python train.py --n_head=2 --norm_eps=1e-06 --qk_norm=false --attn_scale=0.125 --bias="all" --parallel_block=true --init_std_o=0.0 --init_std_up=0.0498 --lr=0.00577 --beta2=0.99 --weight_decay=0.061 --warmup_steps=200 --doc_mask=true --steps=3500
Each number is 500 + 25 x the weight over its row's rms, rounded and kept within 0 to 999. Layers, rows and columns count from 0. Numbers have three digits each. The size before them is the row's rms in percent of the matrix's.

# v: layer 2 attention value, 128x128, rms 0.145, rows 36-63, columns 64-127
# o: layer 2 attention output (transposed), 128x128, rms 0.125, rows 36-63, columns 64-127
# q: layer 2 attention query, 128x128, rms 0.178, rows 64-82, columns 64-127
# k: layer 2 attention key, 128x128, rms 0.179, rows 64-81, columns 64-127
v36 100:490535525488509460509507468484521544490521524516487480516488506476497494504490545478517514543483486518478494486508499474480490550465501500538460495455510524507486459502559481478529491491521482
o36 098:513510499508517495463510528507473493501514485503530508509470458554491532452514488494515507548517498463532513535498548510495470512492513525490542499491480482532507483447540524461506517553498503
v37 100:504429479480518518470488504523475517457515519544480471443446503516513500501476489474489498466500516436477509476504502495476497472500514541498486494514450488455493477501492518523500525490507543
o37 094:463490490516524449480500465543538498509526486499518498507536500520526543550520491493509492480516512498514481482505474497477469535522504493507488476485554529534506538472487492535502506479498490
v38 103:475489518551492489501506513526486504499492478476517495461514538493515509463552496535511477510527514469498473541489521449497475481510524514475494457513472479497573546527481462478508520474565554
o38 106:482486511457483533504492422469460481512529494494430516511524510531505472532506470512477528481494476508480533489535455501491530541500507472501544521510539512471504493494479507504476511481450491
v39 085:509415527496505492505493475499519489466479502490472465489494489479512515537513514464507546493478520486516547540536448518547527506538519525497539485447454541492500514509523486532499510501495487
o39 091:519487490495540531494554496482479536505530512492510481534521483466468484498500507469519469471483468529548526455504531502497506476482455507492544530547535520528532467526498513482514481524513508
v40 104:526521497478488498518511557403507495505456464504484521510487470498459509545460512506531471507525517504519508477490507505535500512502501506493541525501507489468516510507477515466513533503449487
o40 107:507540459491515455495498487509501484527505460496495469479516548472518491484508509504488538529487536557509476500507525457470544505508473485561486517515473483527495509475508493485505474518496538
v41 090:508468482523511463515451465531489521471546476504515496472497482472516496503475500512524502517532490510519518534459455501502499499461488489455501506449493486519493453506523525498481482504494532
o41 089:494499495524551499479512503443525501479500537520518488516532497523470484464501488489482491495517477555516474473462533511457490486509511472543502483498430527540508506480493518518562499489525483
v42 108:508536522496513509497476568464431506514478484508497583496477463505485482515492498534513470529472488506491505465483468528525511531500493479511501510505505496528529517501497471507484523497533484
o42 112:495505430500489509479484506472497456553511527484482488475508523488456538465529512504470534522531502538479439509469459473535472529533489508562470505516502476533513461521490476507489470521499507
v43 080:517533504472491505482488512465500500549505516539487499511524526507522492508492516518515520493532481531515495483490484506533445512475469486480501489442527513491480457545531476509501518492490492
o43 089:486492484531455480514497514532531511484483536479522492532502503516482510504541496466513485474497535502506496513531487513533500532542508452503492516499483466500492524474475518465475505504542527
v44 092:514495515481495539486479519462515520485514460525461587514524528504480517444497475478503523512497473485515517513542495478458504497483504475450520545514462501516531497476492455484524486487489487
o44 090:513472516523511533531481539461520515525471496504516537505499520492483528510512506570523498491501492496485490485525507434474504459470523492507521521511485532480527527482472502478480447484481506
v45 092:484537487472493482506478511505502505490503501498508535518491498518475543509540556504506517514506518465483474509505508467446512516529512477503486516444470473510522546505479452463471511499508532
o45 089:525488461456488512528524497498499471529506489491506512506512511538500488536505502512497549476480499492497562527492522514508523489529474538536495540529518485492520509526511512508473505581498496
v46 094:542487533510516522528470499486475502505499496514495438575525479477508521546482477515482496471519491509492471488522478555527434464505499497488497538463529509502520493496476502503562490522487467
o46 096:483465520544509558513481500517518539515465512491521485484510536515487502538509466502473485482525532551516510520507477494491540504500489499528489511517483528447484520488497476524517526537524522
v47 097:557536487488465507472474480481534474494454514506509519492533499518504568510497475467495502503461496536508515501513518545482531514521460461533480527545513525513475486481492504531523505484508474
o47 100:512478510499451479526523498508497469484477466473507513511516484482428472515478511504508543497497533491502552520469458489529486493472514544458494503505532513474464503522529492493465458510470513
v48 111:514532505495506480518526504531498488461497488423520516403480502459506520485515454543514494486516494510538525495476529498545482514507524521489496501512485475488472538479461489513546468501546511
o48 113:518517499469480456535480473501471474502499422493460495529518505501489482483462498497529523526508497539485490489547507442506536471531468499525487513480517493446475498522488529496504530475493477
v49 118:517497455487499481557501508525527509517504532523502514502481511476538524447535505471490481533481521503498484548531480460478495467551491488489468505520525493530483506477493469499475485459510507
o49 106:504521508543476513455509522459513507478492512479506493518485540509459507510489485478502491528494475442475508519486446523496494525472469509512493504494480518513480471506500521490530473493453495
v50 090:482466483441489481494481488562501494466499521458513506461506493490509573490458522478496459472518468550483497507548531511495517463521513505493463485529491484494485502492466540465486460526524515
o50 094:501493514477473492524454491511514503470475458476519508502518517488513453480462457483474499505528510460500552468491463483490471465489524513451485483464514516496454537501505520507563530492534485
v51 095:469537510477493499496499544501495488516526535500533447536504518512521452516535496479480505532530481511515504481510483512568487490499505470520515485461530495503503477464507520521491465495513480
o51 100:475499519488491529491477469502535546509484492497491536460497447534462528483501498454500475528546508534507460528490501534537499483488494479512479501529506467525513484495525483513550494465520531
v52 103:458468499493547508510493539454529508494509513522493491504525541476499500488493481527496510512481485496454501511501507482488504480503554483466463520570500522434521512494453552476486500508489506
o52 111:515534526470561526510502489495499533485553491501522527561539524475524518515528519519521514521476518481509495507556512527524532557459507529467513518514483486470511535555517496525479484512517532
v53 090:499487519492492526521494536488517529519492507509504503537491509457476541428495506501527501501492468501497530473495506481501517520504483512509523533518501525511496544499516532527503532495494530
o53 091:480476470477518544492505470465527503459526507510525494515441491513463525488452522509461471516494510511511469534510487465512489479490481518513502490519524444538509500465513477523482503453478498
v54 104:479540493480512471501483519489521502529481481508467501499510479514521516514451492520475486550529528514497489509475554515473504486523542491518506510505491481498497443489487487477456536527471471
o54 111:504516511514516457494497497523497449501507524463506527489524551498531515491492511504474494514500460495487493473516485508470486488523481491490517460499480545514502592470528493512523443532493512
v55 083:516530483477509477515482511500511509505509538490507518521518535493507515514537504508520484524503476463527485493486517469448512526474469472516478509556522457542487481500578488453510519498534474
o55 092:502518539521495501539495525527493448478484501517494500526501491564524502515503521498456523506506505487458494466471479486561487493576521536521485466478469491463502457473519538470499473521465542
v56 097:519506482467510512470515485442476507468485502486503495463517493499442526499516548518454498509526534469485541461529498522530452536517517508513527481491512507463493494473486530496550508480502489
o56 096:473498463479497480571515488522525476534526496510484493503502436478503551500486508479506500512538527475559465470494538479495496495535485492522490528502498502487446527503509472476445518532517469
v57 085:502467495461530527497500524463522497472508524535528460529515487461514444491470515541529475494503498538526493535455468498485501496500508478490465533498508509514519509507464505526467499515503471
o57 093:536493530521507480541520491464506495493506530520477518520499489554472517467486523486437507480488557548475546481487518552508532532475487460493477495471458509501514479471491438528538532515485529
v58 098:474510452528452490482509491538489503544502475463509499505485499501494499468516500526526460561518495507461471501518525487474489467552507482498530449473491518467500533491486479501481481498496496
o58 107:491484550486485523511483510474503512501520540483476495478495514482551517531438469517488533513499496487498531521490501467455484461506481498515494495501483494548515489534518485513536545513510511
v59 090:557462532520526543478498455491474506464532489496503507497505531458485477544484472536529508530499483493517549517526486484494520526492500511463487481507475506516532486493518528514484507496534485
o59 097:529512492512511506488490511465511498494475485532515529502526497493491499431551499521504503503488468511512494434474526509521422507515518489529491530513494483512521496548471504514485509493504470
v60 089:467470523456500543543482503454549498485534494504518446515516492503533519548494458481496499510491502495521495468504533474549502485485514519506471589549469561482476501520516502499490518518503519
o60 099:492503527533572478481522481514470502500514516501503490506491541489514488508497500506496489542488526516490523490538522513514540517472513508487512489504460511509498495455536486515463494440520519
v61 101:501510449547507465509467515500467507535490494506506507458533491507457476517486493505543484487490471496455455505501480501499467518505564429549523514514495496481497489471456521553481516511468516
o61 100:460515507476508529545480475505495471542506477478476491469444519482540519512500488513505491528499529511493452531510507505505496516512487516467502421510506540533503500510502479515513476519477485
v62 099:517494474515498485492507548453474479562500495507504503529505535501487522461478477471514465466512506485510539480544484478526501491468471460523531520497535490481509545497554470495529498502466485
o62 103:511540483491481559470472501527442495488467499528507522470468483488490510510527498517469516533472506490502487498461469493484479476489467465514503516475465491488479486505465549466501484465504523
v63 098:515471524503487491445527474485459525509517469562521437535444515505500498490500520459480519519475458480539505481491462524512502528484487495531486489511534529565512493498520533502520476465517502
o63 102:472462489519484551474512492519515519470515576497498498477508507481468508514499503509484509526496524465509508499482524518462471526493499499484494444484502478446533468494511470498493491497496491
q64 127:476514512520486485475500476526501449530507486455507475475465477480529552478507488520520504470525448486472488486512473497472513506505531469463512486475502521550488570496483483474528502474494503
k64 082:509514481543483470493493510446520509466475515507506486513527510472489483473447530482540561502549499520525497521491474462491481482499510544478510452487521513494481458479484498555512499533529484
q65 105:492475514511534519491506471487485501486532497490508487460498523478476501489507459516478499527481511492539533529503481510528510473473456477565501460536484469471518471524514505515481494531502514
k65 091:509481497520465543502479500540499498516513444486460503499482492548503493503492528558483424520483498492474483498520545502513492502500494484503517507474487504482481477484487524470509511449532470
q66 102:491491517526545511489511513534500481491509540485517509509483515456475538497498472516517503529526474493491505512496471501498520490476516521494531475513471501554557496486518444536503491532493469
k66 112:523509514501500537514481511517537509520507470474498493514507500575480453493497503533477480544483494492484500509515534504503478507489483464486481516464470540509519513543510568503501539436560495
q67 104:486478508521503446467487479514505510491553503486543532485516479479491507530514504500549506490521524465503484507523503543533525507444507504483462501506461494519481543532490456483499499501503456
k67 105:537479477523473570508483544450478536484461492515508522459500495530499455483534509518461491508458474503485474477490534488516453452481460474517510511471499493477506454501506555512501483464490528
q68 107:543532477480487515500506456475540495471484480456520508488434493506498496519521478535509522473534494481483479487480517481540510515528538516509473480524522505490500519506526501491514528457514511
k68 102:488479491501462489487485536497542525512521469504450495457489482524480516508503525498511506520488508499450512471506511492501447483506483482477522504530484512493525484496484510503532463426532490
q69 111:514477471533506535517545504469504506504487486501511503501497508454485478493507507515522491525502512483496512524467497538480466475455495514493520487484487472510538482522499480451521463513460457
k69 084:482470522476507496499474522449539540466517521464507491530473492496471523522507506494527515431534517489489515466493494506464478490507491526472472525456494505528491500452501485540469484500472479
q70 102:471491505571522480491493449511516510511527488470501516522498479479499479524474494495531479463496510521507582515460513501502466509467512534471510474585491520487529533492499512524526498474502478
k70 097:514455461482521532557520523454475506516505516497464502468513487504471482463472462518468529519487498513511454500536489533514456497526526527523472507489507518521462479500522455476464486495504541
q71 099:523504441510494534459537509509521505495520493525503486502493482481517556509449505520524477527487522492525448510452491512460520490485494441457473450506512488520543513507502456537442458476479494
k71 094:517511498468484496494487497465494498485495479511504524542542493557487453473537523521510467494489497462464461507514543477518502525456483494524507522476509517507468545512440529478538514484538502
q72 101:514467530502523521505488555483493535471473514517520455497487487507548462494520526517506433509512505508500507467494511531525498504502488469494520522494480513502501505541449525534486486483519494
k72 079:456533493503512504514491510527533516497529484530549484534500500539490483489489467488495549508465500502477474526471479488461462500485473535445474504443473492525493514521471486500508507506535487
q73 099:532512529468487522532447530507489528464551490526524514513510485492486462513521492478489495530448543488506540494525475496531482524490528512487516478467514509443511507537543485451508477520526498
k73 080:476481527472471506514520472494476509535484497479510550479513492449510539501485477483492497518480519507496481521534531503460499436479493523518527516529492471479524501504489462488456501453457506
q74 126:486477499509484523521496538517489522453538508536518484501550511499509450508535481471496520521498528464512545488499512523498518510493522474521500520474486453454506471509541469484514476524480508
k74 094:505477497507532517479510524443517527502512493521524524521456492493526516505499511540508449527487512516515461511481578497506480463481472464491520484532518494494505502531514501503502547499540525
q75 106:477508507516465544532501559507443501493480505512525497522496524509470478512530525510487480524502528465534504496481500513521493491499492527513474478487512474471494481486530508464492488568508494
k75 097:486497456478457480480445526524463469500455477475464500501504510526505494512452519498511499482497484506490490518524484482526521523439491467502503488503496509501512521494478494474557513463499481
q76 102:471473494529473493520505526505497513484528498500543490500486470523493521494506515531522521523512525507452500461484477469476511488482468450469491490502474494512475503430483527480473443550460547
k76 107:506526495500526497499486475511466499480490505517515510458538497492496458478518489443532492550501526460522529534511537515500462508501471456529521516520487432509509502504476540505512433528491511
q77 091:514486540520476517523537484490494485461495509442498503480494533462500481529481500495474516542497473507507482512528503480537508470456457481516519502497501533510499543542521474487531522508513462
k77 124:462486498537513495524504486520493484515492513531466536495524455480496526470524483482539529513521487498488484471466473506497545540509527477496538457515533540503494520496534466492524517524537475
q78 112:535478521466483507473482469507475504529497494530508566489497481465486474479516485495520516516479475488478516463484490471505470536530496517487463530518481490452506495453432492503499470495504485
k78 106:501532517466480506532465510522460490483503558454503443470465501489456556506487493501490531527498535470478486480510484488433468496497535530495530487470519501475538515500512504472472508512472529
q79 097:468554484466475538522504535497496534539517526520474517500489489515480498502471475519524543486510465505487511514502518512540552490519484505503475519496461518495512497485505482441471529482518538
k79 102:537537553529522510483507497478470464494479488505512494516541511535511530521490552549522513452535513518531498489554477526475496469513538500500510501536522513498484501489488516495518508500487532
q80 102:513500508498505519494547520498474495513507543484521502546468546462526531462500500514479497515509502488503496459502497488527499499528509506465509536433548507514531519483516463483470475503489543
k80 097:486540549470493463481485527526504497500482511541502542512495507519493475474513492473514487519472462469451496475515486459489505501465505494525490486502475513495518544519510515504523540485486478
q81 105:464507531509495515489531483482488492518503503503484480477546475509531480447485468543454507526539481505513508496463483407501504483487544521526526536482496506506481468517504556508482531473490472
k81 107:538477441514498466533463501491496537492486509470514537476512493502522539541525488491520455487512512513480511528501494522483477503490464445512509494494503518477515531512473504486489499490558505
q82 107:505473527472513512531497496483483492558459425496479513539517506512539484487486477531501535480475520529488531522525506467532508533452505489481517474528481509520531497512535482511530519504468511